config = dict(
    norm_place='peri',
    norm_eps=1e-05,
    positions='rope',
    bias='none',
    tie_embeddings=True,
    init_std_o=0.00551,
    init_std_down=0.00276,
    optimizer='adamw',
    lr=0.0016,
    lr_mult_up=1.19,
    grad_clip=1.0,
    final_lr_fraction=0.0,
    seq_len=384,
)
Each number is 128 + 32 x the weight over its row's rms, rounded and kept within 0 to 255. Layers, rows and columns count from 0. The size above them is the row's rms in percent of the matrix's.

# layer 3 attention query, 384x384, rms 0.0626, rows 0-104, columns 320-383
size [100  90  92  93 127 107 108  94 103  92 105  89 102 103  99 100  93  90 100  98  84  95  93 104  86  96  99 101  93 134  96 127 104  84  91  89  99  96  99  91  90 101  98  95 106 100 115 111  86  93  85  85  94  87  97 101  84 107 101 100  99 138 134 160  79  87  82  81  92  93  94  92  86 102 108  99 104 106  94 113  85  78  90 106  88  91  91  91  96 104 107 106  94 122 108 170  84  76  78  82  96  97  87 106  88]
[[131 125 122 190 136 157  75 126 137 146 138 116 140 104 103 153 133 165 139 124 160 136 101 136 192 146  79 100 136 116 119 116 112 173 120 104 137  96  94 110 170 130 133 148  80 127 100 149 114  79  97 173  61  73 131  86 164 133 133 204 128  82 114 132]
 [148 125 123 144 118 128 173 131  89 132 101  93  82 108 124 138 150  85 182 133 171 102 125 119 142 110 166  95 121 110 131 128 166  94 136 110  63 166 111 158  75 113 126 121 149 137 149 115 103 137 102 167 183 166 123 119 117 166 103  98 172 152 139  97]
 [154 119 134 141 101 119 124 134 131 119 155 116  82 144 152 137  74 156 144  79 124 146 121  70  74 167 118 119 153 131  99 154  83 129 149 155 148 125 190 137 114 115  63 179 132 105 125 133  94 121 185 108 126 146  97 153 101  96 115 119  97 186 122 146]
 [110 151 128 147 102 109 158 168 131 145 111  71 129 122 148 162 107 156 151 137 184  64  97 164 215 142  90  77 136 152 119 135 140 160 178  99  58 162 119 152  89 137 136 113 133  90 157  77 126 120  74 134 147 117 179 106 139 154 129 143 187 124 106  76]
 [155  84  97 168 115 135 176 152 130 166  57 108 148  70 153 197  92 123 135 102 114  81  95 147 153 144 101  92 137 147  91 130 134 121 145 138 127 155 154 129 145 145  86  87 146  59 138  95 172 179 181 143 168 129  88 177 140 127  96 125 129 128 172 116]
 [149 152 124 124 141 143 108  92 129 112 174 194 148 142 148 128 155  86 126 164  92 170 173 107 106 132 132 150 115 154 158 142 114 113  95 151 155  92  94  94 123 123 140 175 113 157  79 150  88  95 128 166 108  96  97 138  91 140 207 103 110 145 125 149]
 [137 105 149  88 118 185 152  87  76  85 169 193  95 142 118  86  92 174 100  95  84 196 198 123 147 148 154 165 125 135 142 118 103 114 140 161 159  72  83 108 135 146 184 113 173 178 104 144 108 133 136 122  75 172 122  79 119 150 124 163 139 133 145 145]
 [116 116 136 170  87 118 132 148 151 138 165 165 148 128 200 136  52 116  91  92 170  86 145  81 162 161 162 114 111 118 115 131 127 110 125  91 148 131 127 135 147 134  78 141 113  51 140 136 146 114 173 115 152 114 130 143 112  29 178 175  63  93 166 108]
 [118 132 111  68 138 161 109 146 135 127 114 143 119 153 157  60 101 150  89 141 107 178 170 123 104 121 155 149  79  67 129 132  80  84 105 139 165 120  94 165 163  98 118 153 102 196  75 178  98 113 186 148 100  80 151 142 110 128 127 160 163 123 144 145]
 [147 183 103  77 194 120 108  99  91  74 158 150 191 158 176 107 134 100 141 177 130  87 130 129 135 127 169  98 119 166  94 127 158 147  49 109 122 120 136  97 122 168 122 133 117 176 187 134 175 126 148  99 179 117 100 160 132 136 152 116 115 119  84 142]
 [ 94 105 128 194 202  87 137 105 133 228 142 153  96 106 153 149 186  72 184 144 134 158  98 190 117 168 213 112 137 144 162 198  69 198 130 111 139 127 117 121 180 143  90 151  62 145 105 148 103 131 175 115 113  84 141 101 169  40 131 162 133  95 155  88]
 [ 64 210 161 131 184 150 122 125 118 135 120 172 162 105 177 135 153  86 142 151 124 138 111 121 149 103 102 128 122 163 101 151 162 126  92  99 139 164  78 100 210 124 138  80 128 170 136  95 125 136 130 128 122 113 104 213 112 128 134  77 115 127  99 162]
 [173  93 112 112 202  66  94 174 146 139 121 130 127 181 120 140 109 178 208 157 183 141 124 144 135  90  85  72 168  96 158  83 163 108 106 118  73 162 171 158  94 102 104 141 182 140 156 166 142 106 131 160 150  92 132 180 151 107 112 144 136 104 133  93]
 [111 104 127  86  92 183 143  99 123 131  80 111 178 145  99 143  99 135  93 116  91 171 132 157 145 152 136 154  54 110 159  84 116  84 144 175 122 185 126 103  70 119 118  96 152 147 117  95 137 158 118 142  41 167 161 127 106 148 128 139 148 132 169 152]
 [106 122 131 165 133 101 145  74 114 147 158 145 118 125 142 190 199  69 108 177 120  80 164 157 106 132 111 149 159 148  71 133 183 107  91 145 125  92 161 122 162 182 131 105 127 162 144 128 134 135 136  91 120 130 121 171 170 152 126  97  45 152 131 142]
 [ 87 100 146 111 119 149 126 136 146  88 119 133 101  94  75  96 105 128 129 104 149 166 167 159 121 150 160 163 176 125 136 145  67  87 154 150 128 139 130 136 177  97  91  89 160 111 130 181 159 114  93 108 121 179 127  53 105 124  69 186 156 196 138 136]
 [109  64 108  99 105  85 144 128 108 157 163 107 112 149  81 156 133 129  99 155  68 216 158 100  57 149 140 131 138  94 161 175 109 134 191 183 123 151 173 196  90 117  99 151 150  95  94 115 103  87 170  86 159 170 114 166 123 126 164 126  88 108 126 197]
 [133 137  84 154 134 138  73 167 154 103  90 134 179 108 127 169 135 125 156 165 143  93 123 141 183 131 126  91  81 128 157 121 131 124 101  85 116 115 113 104 157 120 183  92 124 162 174 120 136 158  52 158  77 112 143  51 142 146  68 124 178  72 118 102]
 [143  98 119 119 145  98 172 183 122 118  51  71 120 121 122 172 140  94 137 107 114 104  78 172 145 139 131  37 197  93 100 137 146 146 197 109  88 180 160 155  67 103  84 125 162 112 134 134 131 139 118 138 197 141 142 160 133 137  70 122 138 150 160  94]
 [113 149 104 152 151 139  76 147 131 108 168 192 168  84 129 141 152 108 141 171 103 110 102 180 205 134 131 150 121 188  90 158 155  74 114 124 170  76  94 108 188  99 199  87 124 133 112 185 147  77  94 125  80 170 121 116 184 113 163 111 138 124 126 102]
 [125 164 134 158 187  52 133 147 140 128 114  91  88 149 146  85 155 122 157 155 133 124  97 133 154  98 147  10 156 103 137 155 133 177  97  81  85 199  78 145 123 116 154 112  62 161 219  88 135 142 110  91 103 109 151 156 148 138 113 142 133 138 162 165]
 [133  33 116 170 110 145 136 196 162 113  86  98  81 140 140 170  88 140 141 104 143 155 125 106 108 170  73 136 149  62 138 123  83 103 189 128 156 158 139 161  61  71 101 129 159  72  86 139 143 146 108 124  86 145 119  87  98  96 130 126 144 151 177  99]
 [153  46  99 153 101 115 125 158  97 139  69  74 126 123 140 138  90 180 131 134 172 130 107 131 145 178 105 137 167 178 132 109  89 145 101  70  93 153 127 161  78 147  90 142 119 107 164 151 194  90 162 116 139 103 147 113  71 150  67 164 165  46 172  70]
 [164 131 150 130 165  88 116 119 145 143  91 111 156  97 112 174  89  95 175 119 205  67  97 130  97 148 109  82 208 185 133 121 154 198  88  61  77 129 108 174 108 176 103  90  96  38 133 162 128 100 154 110 152 122 155 102 139 110 131  88  95 109  90  70]
 [188 136 137 114 121  95 147 107 115 111 127 136 104  92 112 172 171 116 118 130 145 109 126  85 128 134 131 148 144 101 173 113 165 143  66 195 122 174 145  94 156 166 121  75 100 146 171  86 186 158 164 108 152 144 108 196 168 100 169 112  83 110 145 132]
 [137 100 123 104 144  78 117 137 119  82 124 137 137 140  99 131 155  86 121 125 112  83 118 150 152 106 163 128 113  55  98 128 196 152 151 132 166 161 120  84 141 143 130 130 128 170 136  94  90 129 109 132  86 180  91 172 166 129 124  52 143 164 165 163]
 [158 177 162 142 156  58 126 159  92  81 168 117 197 125 146 114 128 159 163 145 119 122 123 163  93 111 110 103  81 148 134 148 146 181  68 107 106 115 157 139 102 161 122 175 105 100 163 133 158  85 150  57 146 121 127 134 188 136 170  60  90 190 119 105]
 [103 134 170 144  96 116 146 120 140 152 151 140 121 153  76  48  63 148 120 114 157 162  77 102 115 119 151 127 123 135 184 108  98 127 116 123 126 157  25 128 124 166  87 137  57 155 139 103 156 111 141 172  78 109 113 103 121 126 134 165 183  95 141  87]
 [ 99 131  99  86 166 136 150 149 130 147  87 129  66  86  70 151 171 131 164 150 135 193  97 128 158 139 144 137  76 112 160 173 103 119 155 124 110 123 136 142 129  78 147  82 185 128 137 196 133 124 112 141 137 146 140 149 130 140  80  93 139 141 142 138]
 [ 41 126 186 118  91 106 199  85 123 151 134 106 117 120 115 182 113  44 112 175 108 145 179 164  87 113 154 144 142 126 104 108 178 130 154 165 136 139 151 109 190  95 108 118 176 119 106 103 126 179 110 163 105 128 148 156  86 167 129 132  85 169 150 152]
 [134 126 142 137 217  96  95 152 107 137 117 139 136 115 137 146 147 101 136 161 188  93 120  96 123 136 130  58 178 153 137 112 171 117  93 167 109 160  77 133 203 137  99  99  90 156 173 119 156 179 143 139 174  91 121 165 141  74 123 126  93  85 151 106]
 [147 152 114 195 133 197 140 112 131  97 101 141 148 108 135  76 108 107 116  60 160 124 154 103  90 169 152 107 147 119 134 205 144 131 121 117 156  84 131 116 191 118 140 106 103 124 127 110 122  95 123 116  75 102 150  73 126 133 115  79  94 104 174 172]
 [108 156 128 154 184 122 134 137 164 109 103 103 141 154 138  55 126 140 104  77  92 165 130 114  94 146  97 144 139 126 140 128  66 129 153 108 160 137 133 143 127 181 106 140 135 179 148 162 141 103 128 167 125 158  71 153 206  91 159 161 158  98  78 158]
 [183 108  99  60 186 125  65 167 113 123  95 138 155 143 132 178 142 115 114 118 139 113  86 134 128 115 168 103 151 129 145 131 189 117 163  91 178 164 106 125 199  78 150 103 104 143 176 130 103 101 120 156 128  92 148 117 112 115 108 157 152 152 135 149]
 [110 135 135  64 145 141 128 156 133 184 113 136 111 159 139  67 124  97 187 113 139 171 127 136 108 114 115 123 123  59 140 111  42 142 128 113 134 176 147 144  80 139  76 135 107 137 144 138 162 152  90 160 146 152  51 124 119  77 120 152 183 120 149 171]
 [ 99 138  95 118 119  88 190 142  94 189 104 129  99  97 150 108 101  74 129 172  93  87  75 108 116 112 160 107  84  99 125 197 151 124 180 135  75 144 137  85 106  85 155 123 131 140 128 114 158 147 119 117  88 150 151 147 112 144  94  81 138 138 146 160]
 [ 98 122 141  64 105 125 142 135 133 148 190 151 104 150 118 144 171 123 137  42 122 179 142 125  56  77 152 142 125 125 123 133  88 135 177 150 172 131 106 152 151 124 145 123 163 106 134 144  76 119 105 107 145 139  64 172  91 133 135 152 175 155  88 181]
 [152 120 103 122 170 131 118 169 108 133  93  85 125 125 131 126 147 134 137  81 169  99  83 168 101 147 140 107 162 137 180 114 121 142 161 127 105 194 141 129 145  71 140 135 197 115 198 146 117 159 172 135 143 141 103 162 137 170  91 133 159 160 127 174]
 [ 29 175 146 106 117 141 147 136 197 120 173 148 107 156  63  67  43 126 176 123 135 143 127 132  74  59 103 165 130  31 170 148  92  66 147 128 121 176 121 117 101 128 124 113 131  92 164 165 119 155  99 109 120 126 110 130 111 196 116 117 121  83 133 138]
 [156 218 123 121 138 165 139  41 141 169 139 164 132 178 194 121 157 134 129 121 161 150 106 118 133 130 102 165 107 178 141 154 108  77 112 163 149 114 116 125  89 104 139 151  90 164 120  75  91  67 181 153 132 145  96 114 141 149 120 112 120 106 124  53]
 [128  68 165 150 160  97 142 185 108 132 152 115  91 116  96 155 135 134 195 121 144 103 114 149 120 108 125  95 135 132 113 139 134 174 165 112  93 147 130 113 118 140 174 147 198  77 160 115 144 156 105 115 104 126 120 110 108 199 105 124 136 163 138 135]
 [ 47 122  97 128 117 145 182 114 133  69 141 138 130 133 129 145 196 117 147 177 168 170 146 122 146  89  89 144 143  97 116 131 154  83 111  24 132 103 119 139 144 171 161  96 162  78 148 101 104 155 153 121 143 214  94 126 138 199 145 144 183 131 133 152]
 [167 151 155 115 106  66  94 174 143 103 126  78 110 141  80  83 109 154 158 135 190  61 105 108 187 139  70  99 167 154 149 132 173 210 128 114 100 138 116 123 101 117 176  90 120 108 151  84 127 139 104 107  80 129 180 185 135 111  85 101  92 101 131 101]
 [135 149 110 120 123 130 131 115 181 173 130 144 151 201 128 125  34 157  75 113 128 101 124 134 144 123 126 140 142 202 104 103 124 138  83 131 132 175 182  80  95 120  50 153  72  96 129 114 161  95  80 151 121 123 114  85 133  75 107 154 135  75 124 108]
 [ 84 168 107 113 132 118 169 112  96 111 104 132  91 127 116 141 154 110  84 172  73 140 156 149  84 122 143 148  86 116  84 141 182 122 144 114 122 136 191 102 127 128 168 155 122 175  94 102 105  95 111  68  82 175 155  90 131 131 166  61  67 119 127 191]
 [ 87 111  95 131  96 153  64 131 113 120 139 139  90  98  94  84 212  90 113 143  99 127 104 104 138  57 136 116  83  99 115 104 185 130 153 104 132 148 117 162 135 129 190 159 176 112 100  95 104 180 126 107 148 115 109 164 155 108 165 137 105 129 147 224]
 [118 150 136 138 175 125 142 175 124 120 163  87 175 151 162 116 121 132 174 119 137 127 101 109 170 176 141  87 148 153 115 132 122 109 125 116 120 162 100  83 138 156 190 110 129 176 150 153  98  59 147 131 127 115 144  89 141 158 143 191 124  93  60  92]
 [157 190 149 133 111 111 158 104 116 162 137 118  99 166 155  86  71 134 116 126 118  59 131 139  92 124  83 130  86 148 141 135  73 173  77 152 141 171 102  93  56 129 120 165 111 140 133 142 137 131 132 123 136 133 156  97 154 135 136  62 117 124 105  82]
 [118 147 173 165 108  78 139 128 112 111 174 132 144 147  88 107 205 101 123 159 105 126 142 179 164 119 140  99  57 102 146 129 119 145 172 109  61 141 136 105  39 153 151 146 193 120 112 124 152 112 110  99 107 190 150 132 130 115  96 120  86 153  99 122]
 [150 147 168  88 187 197 130 101 130  87 152 111 150 165 149 116  89 116  97  82 136 154 122 109 112 149 134 146 136 151 121 121  93  89 117 157 135 105 135 141 189  82 123  85 156 123 148 171  88 134 110 144 170 163 138 110  95 100 139 211 137 131 129  99]
 [158 158 100 142 131  82 155 138  50 129 158 137  99 127 187 143 119  75 130 143  89  33 127 183 174  98 167  89 108 124 126 120 135 125 199 142  92 113  99 118 111 105 192 122 136 122 138 129 124 196 131 136 139 113 181 108 140 138 141  85  91 134 100 124]
 [110 122 159 109  88  44 149 113  89 115 149 181 136 124  93 146 117 108 158 148 130 117 162 200  83  59 120 114 122 129 163 191 138 156 116 163 170  82 112 176 151 158 103 138 191 104 136 142 106 149 162 131 151 139  98 122 127 138 170 126 139 192 143  69]
 [126 191 137 120 148 127 156  62 118 168 147 126 138 140 116 105 146 102 143 151  96 184 188 114 142  91 147 132 108 147 144 123 110 165 146 176 129 142 149 137 135 104 160 154 161 125 130 117 104 137  54 140  46 178 102  98 146 139 163 127 122 109 101 111]
 [162  77 174 192 134  80 167  99 128  92 183 141  81  78  97 191 207 184 127 161 123 111 171 178 150 103  92 138 125 135 108 146 127 160 176 169  73 106 121 116 147 130  78 151 137 110  79 129 126  93 101  81 114  81 155  77 139 171  92 149 118 154 134 111]
 [107 130 204  75  79 100 133 134 138  64 159 176  80 123  98 113 166 137 173 122 178 147 149 107  96 136 127 158 106 113  85 153 116 123 137 151 150  86 143 166 111 140 170 161 138 161 135 122  67 137  81 104 119 165 176 109 122 152 192 149 113  82  88 128]
 [145 131  75 115  99 182 110 123 138  79  55 122 209  98 161 153 120 134 129 198 178 106  98 118 174 167 113 100 158  94 136 129 167 126  72  72  79 142 120 122 110 155 128  75 140  74 144 141 157 157 151 134 113 160 106 156 145 103 132 111 156 140 218 151]
 [213 137 108 149 131 128  87 163 141 100 150 106  95 138 140 118 104 148  99 145 144 200 112  85 182 138 108 101 172 166 165  99 131 121  56 118 134 126 104 136  79 132 102 124  85  79  66 115  95  37 168  90 147 149 135 183  97 102 124 146 121 123 122 120]
 [139 126 151 124 117 105 123 121 128 166 122 147 187 110 180 132 121 129 138 155 133 115 100 137  80 149 137 114  85 155 140 112 137  81 140 131  92 156 180 185 118 106 104 106 136  34  66 110 121  88 134 102 158 149 139 219  86 106 130  77 150 121 161 122]
 [108  61 139 119 117  66 116 215 116 162 156 109 121 131  47 119  77  99 193  43  99 191 134 148  92 113 173 109 140 109 167 145  72 137 163 174 172 121  98 122 176 164 111 125 105 120 128 152 110  77 104 130 119 111 120 115  58  89 133 156 157  85 136 109]
 [145 102 107 133  97 113  94 177 143 132 132  67 178 143 162 118 122 143 149 130 152 128 141  71 159 162 164  97 167 149 109  88 108 165 125 158 136 136 194 128 147 141  94  71 124 148 128 117 178  88 174 146 125 129 118 127 102  99 134 138 121 110 134  93]
 [202  99  69 181 159 101  65 152 188 123 135 135 153 132 133 100 163  80 179 129  86 169 152 165 158 162 175  86 198 141 140 125 148 153 143 124 125 133 121 104 162  74  55 114  66 115 162 135 137 125  80 181 110 135 136 154 197 149 124 163 140  72 163 117]
 [164 154  96  97 132 119  81 107 204 137  72 113 147 140 158 155 157 117 114 114 185 118 126 162 195 143  79 112 215 148 137 151 113 131 138  99  83 158 139 129  89 153 106  74 123 116 165  85 171 160 141 151 198 168 113 185 119  37  97 112 192  69 153 110]
 [180 171 149  77 196 129 145 131 129 103 120 110 164  62 181 155 141 133 152 153 195  87 121 177 145 197  86 136 141 144 120 141 133 117 121 104  62 108 118 156 162 118 114  78 129  85 123  65 156 164 152 126 134 155 159 175 142 112  91 124 158  57 171  95]
 [ 82 122 111 129  76 127 117 138 126 159 182 170  83 125  70  89 106 107  82 124  68 189  85 153 102 107 188 186  85  80 139 132 143 141 161 147 193 108 148 185 103  94 175 137 178 143  70 176  65  94 123 123 124 113 149 156  94 110 159 138  93 209  94 151]
 [153 108 109 160 105 137 152 147 150 122 113 114 156 134 107  71 135 112 146 189 102 173 114 112 160 104  92  99 118 144 116  91 134 123  99  46 212  97  95 112 144  73 132 123 156 114 116  77  80 152 145 133 143 127 135 148 164 104 139 169 132 128 112 124]
 [118 143  93 135 108 159  84 178 124 112 123 117 167 160 106  81 107 141 176 116 121 146 144 147 157  92  95 116  99 111 159 157  66 148 119 180 140  96 115 163  32 172 169  99  78 171 161 164  86  67 138  96 164  94 117 110 170 129  84 144 126  70 134 205]
 [138  73 109 120 136 130  96 132 171 143 112 112 165  65  66 149  91 133 113 110  98 143 133 104 158  91 152 127 163  99 111 170 148  82 151  96 165 105  47  83  89 175  93 150 106 122 121 160 203 197 124 120 168  91 100 154  64 148 131 131 207 117 206 119]
 [122 122 123 170 143 119  69 136  86 113 101 104  95 114 116  73 109 172 111  86 106 121 186 100  87  98 208 139  74 128 131 110  84 138 137 108 136 127 127 151  88 162 138 133  77 110 169 128 181  91 125 103 131 164 158 125 183 152 160 139 165  94 150 125]
 [ 87 102 167 152  84 143 180 183 115 141 181 166 132 114 147 152 109  68 113 115  92 112 109 129 154  99 187 142 112 110 119 128 152 105 154 159 139 126 102 163 116 133 119 123 129 109  64 105  70 121 135  90 112 168 167 109 148 174 124 149  96 165 137 119]
 [135 120 103 127 166  77 123 143 145 145 140 125 167 122 165 158 146 155 133  78 112 120 169 124 143 150 104  63 157 149 114  97  85 123 119  90 108 132 131 119 220 160  85 136 124 124 100 211 165 122 105 125 141 152  31 129 124 108 134 128 142 152 133  83]
 [101 119 145 128 123  99 166 132 137  94 161 135 152 136 115 134 112  77 117 176 108  97 118 122 206  88 120 133 139 160 117 133 177  73 144  81 161 110  66 112 170 129 143 112 204 151 109 104  70 166 117 111  98 133 165  94 159 158 162 191 114 153  45 131]
 [121 129 104 191 122 119  91 130 110 137 132 206 147 135 109 110 124 130  91 100 140 143 131 100  59  51 134 101  42 114  93 179 108 139  86 102 159 163 138 159 191 175 152 158 114 146  97 102 105 143 143 113 149 112  86 168 129 167 194 174 104 155  70 181]
 [171 138 126 109 144 139 134  73 128 117  68 191 129 158 162 150 166  93  77  83  89 138 107 130  87 148 183 112 119  99 141 120  75 106  87 144 101  85 102 152 127 178 139 129  98 197 119 192  74 118 160 121 132 101  97 156 137 124 121 119 188 129  79 133]
 [164 130 135 121 175 128 157  86 101 122 149  84 116 108 151 119 125 152 170  93 124 125 111 140 144 105  48  89 175 144 107 131  95 151 131 182  67 158 144 122 163 214  70 112 124 108 160 126 157 160 117 155 106 136 105 167 149  88  99  93 141 113  76 141]
 [159 140 111 100 112 138  73 143 166  72  70 147 154 147  93 120 140 130 113 138 144 165 145 118  95 134 142 137  84 124 163  85 153 160 161 174 164 112 154  61  88 152 129 168 155 149 119 146 127 171 129  92  79 156 102 134 176  51 143  62  86 141 165 110]
 [138  84 120 131 101 141 109 146 145 109 146 121 145 133 127 118 125 133 121 150 138 150 119 100 121 185 118 122  91 132 137 115 133 144 153  97 178 124 214  94 136 130 129 136  75 159 113 175 152  63 138 156  93 115  95 100 159 110 141  91 106 155 154 167]
 [115 157  76 150 116 147 155 103 103  91 143  93 112 141 120  77 115 181 121 163 175  91 104 151 164 137 114 195 162 128 150 105 126 167 170 207 124 154 155 108  77 123 153 157 165 128 171 123 193 135  93  97 101 121 165  85 182  78 151 135  89  99 132 154]
 [ 11 162 153 153 141 208 211 122 105 117 165 154 106 123 148 116  91 112  90 167 131 138 138 170 116  77 155 163 116 103 109 140 159  89 101 157 174 140 130  90 133  98 153 123 146 121 193  94 151 184 139  92 128 126 172  77  89 198 139 138  90 164 175 137]
 [162  86 102  90 149 129 110 167 159 122  75 119 190  72 129 166 197 111 153 138 144 141 147 155 105 168 172 146 123  96 130 125 144 164 177 131 150  91 131  93  42 138  77 178  88 191  88 118  97 133 189 127 120  74  93 135 147  70  85  79 162 118 149 136]
 [ 66 124  93 130 117 121 182 135 136 145 130 102 101 133 106 101 149 114 115 205 106 132 114 123 116  97 133 160 109 114 133  40 151 193 176 147 167 151 123  91 120 109 144 132 163 191 139  95 101 147 131 102 110  89 143 151 131 116  89 155  70 114 123 124]
 [155 141 103 202 151 150 147 189 144 122  96 155  82 113 158 101 161 150 124  82 132 134 208 106 118  89 119 148 130 108 161 214  78 119 121  94  85 148 147 154  97 151 171 139 137 188 146 183 135 108  76 141 126 100  26 152 110 194 143 116 128 127  75 145]
 [118 106 190 156 128 128 162 183 156  80 139 146 107 170 139 103 177 181 127 159 130 115 144 130 125 163 121 128 114 216 167 108 156  87 144  84 133 122 165 124 127  83 150 159 114 148  95 157 146  88  95 145 135  97 177  96  45 107 113 150 124 145 173 138]
 [130 198 142 142 112 101 121 124 163 124 133 152 133  95 110  89 151 114 118 100  66 142 115 116 103 104 156  63  91 117  48 161  89 132 134 198  99 141 138 141 147 169  95 140 194 127 148  88 112  61 151 166 154 175  68 174  83 142 145  71  86 150  75  82]
 [113  84 114  85 100 115 101 157 122 148 125 153 139 195 142 104 121 156 129 114 132 138  91 180 118  86 185 126 147 136  93 137 112  95 181 122 139 176 170 163 111 130 101 131 151 104 162 179 165 186 101 133 192 164 122 113 151  70  53 143 154 166 138 104]
 [125  95  98 208 163 112 117 143 120  80 146 106 171 158 167 161 106 154 104  97 106 126 132 110 145 177 145 135 177 122 107 147 156 135 180  89 141 152 154 167 115 116  63 162 149 128  80 156 132 161 151 108 108 128 205 100 146 129 177 103  93 124 102 110]
 [176 122 230  84 163 121  96 126 142 145 141 127 114  73 133 177 153  89 146 110 104 110 130 164  74 210 146  98 179 107  94 130 155  82  80  86 128 114 115  74 110 102 133  99  98 124 120  96  96 181 158 127 162  94 114  95 151 108  96 129  91 105 139 162]
 [123 138  39 159 132 123  73 103 115 108 139  92 152 165 114  58 141 113 120 116 124 117 147  75 127 123 111 185 137 140 134 124 120 146 192 154 195 139 185 161 143 104 111 152 111 194  60  92 130  90 116 115 114 161 161 110 170 174 170  88  91 109  88 154]
 [204 145  62 134 142  91  89 121 139 121 125  60 156 160 114 179 147 114 153 104 116 113 191 113  94 207 137 157 133 102 169  73 104 118 134 142 146 110 149 116 149 102  80 110 107 131 149 180 178 131 123  99 116 127 109 132 171 120  96 109 126 111 136 145]
 [120  52 142 119 171 125  99 136 124 124 120 125  98 150 132 156 136 139 149 111 125 135 128 120 154 189 177 118 198 162 165  76 134 143 160 119 125  99  95 141 103 113 105 166  88  98 138 165  97 157  91 106 158  98 209 119 134 183  33 155 136  72 147  93]
 [100 153 100 166 123 160 152 120 100 100 141  95  53 157 125 113 122 142  95 151 152 104 105 152 115 110  97 159 121 153 101 122 162 137  93 159 114 159 159 120 180 101 193 137 176 188 158  68 170 149  79 109  83 120 175  83 115 118 125  85  52 133 106 133]
 [129 126 122 117 155 142  83  52 159 134 168 190  94 179 115  88 124 131  91 146 157 138 122 106  74 174 128 158 143 127 187  92 107 105  97 171 148 129 103 146 109  66 172 140 129 168  56 151 125 140 141 124 129 110 172 108 140 129 147 146 138 136 148 100]
 [140 100 100 218 148 155 150 143 130 158 133 119  92 125 133  58  98 154 153 124 146  93  72 130 161 141 133 170 185 128  63 112 107 156 204 115 155 163 137 142  94 107 136  97 124 133 111  78 137 113 139 174 123  88 159 117 143 119 121 183 137  38 116 123]
 [ 89 138 191 135 104 129 161 147 151 162 135 162 118 113  94 120 140 146 126 121  85 115 141 104 144  60 155  90 155 122 113 116 110 127  92  93 113 138  87 135 148 188 115 104  89 118 167 110  85 112 123 154 162  94  69 148 111 113 138 182 138 113 127 108]
 [219  89 134 129 134  96 132 174 173 136  70 147 173 100 147 145 132  86 179  90 133 134 136 129  97 128 152 109 137 111 126 176 101 118 168  49 110 137  87 188 140 159  60  78  98 119 139  98 139 107 147 128 146 144  95 142 134 133  90 112 217  90  96 146]
 [130  58 103 177  80 114 100 168 166 145 129 131  49 132 110 158 153 125 167  56 131 154 147  63 119  88 114  62 166 123 135 131 119  91 105 123 103 148  82 158 166 135  80 106 116 159 107 164  64 135 130 142  97 117  98 115 100 178 124 143 191 154  57 121]
 [161 110 116 131 177 139 155 153 103 101  84  67 171 106 150 153 105 103 141 140 119  27 105 141 129 123  98  61 135 151 129 134 126 161 121 116  35 170 150 110 138 142 135  72 145 121 165  78 189 186 139 119 102 140 128  99 138 146  73 141 120  81  85 144]
 [135 110 156 111  94 138  21 132 100 141 141 199 181 186 159 112 157 152 127 134 137 100  51 169 145  81 114 101 118 169 119  88 150 144 143 193 134 152  72 105 133 125 131 119  83 142 140 155 139  40  93 173 102 151  88 119 166 170  96 126 124 159 104 114]
 [115 156 124 150 161  93 126 126 201 154 173  46 116 173 157 165 145 149  94  99 102 130  34  96 107 147 136 111 101  95  98 131 119 156 108 108 103 129 134  72 132 150 146 105 130 180 136 115 130 170 192 106 116  94  65 146 135 181 133 158 123 185 101 159]
 [ 92 166 169 153  83 101 145 141 132 107 107 134  74  92  85 103 135 131  96 127 178 105 104 101  39  92 127  62 118 148 113 133 119 120 121 111 130 150 108 133 162 146 147 139 169  74 147 161 200 104 129 166  81  78 135 108  57 166 143 103 124 156 122 156]
 [ 85 118  97  65 128 119  95 102 151 116 142 132 100 145  87 129  87 134 150 106 181 124  74 122 120 118 129 156 121  82 186 142 127 141 157 143 173 154 200 100  80  69 148 157 188 149 145 116 124 147 161 132  85 100 119 144  93  86 173 190  81  84  80 136]
 [138 127 143 148 125  76 144 137 129 121 114 115 175 131 121 144 177 154  98 104 151 125 191 143 121 122 154 100  77 186  72 144 103 123 103  98 156  78 111 185 107 210 112 109 160  90 108 152 125 133 126  72 105 108 102 131  92  84 142  52 141 141 147 121]
 [103 116 121 156 114 150 183 151 106 145  80 135 137 152 157  98 127 114 141 115 106 156 125 127  97  74 155 125  92  83 100 111 128 160 146 119 159 160 141 157  72  67 128 148 107 129 111 152 130 138 148 154  70 155 102 176  92  86 106  80 117 157 149 122]
 [ 94 112 142 134  88 131 173 172 164 144  98 139  95 127 138 106 118  77 127  75 116 131  98 112 113 113 115 125  42 103 137 166 123 116 131 163 131 119  94 155 136 171 168 130 116 117 164 122 194 189 128  56  72 122 128 130  75 182 119 107 135 158 132 144]
 [130  64 134 129 107 138 167 197 118  89  68 130 175  90  83  61 139 116 141 137 108 100 124 160 159  94 174  80 103 139  54 154 151 134  89 101 166 126  78 181 117 167 135  88 135 120 151 157 157 138 120  66 126 147  83 144 107 132  93  94 154 131 119 136]
 [191 151 201 104 155  79  78 168  76 118  87 113 193 120 165 155  98 126 124 146 140  97 191 119 154  97 175 113 155 156 102 157 137 126  83  53  85 112 118 137 135 161 110 103 147 150 127 169 139 122 133 178 171 145 114  84 157 101 140  44 147 120 101 127]]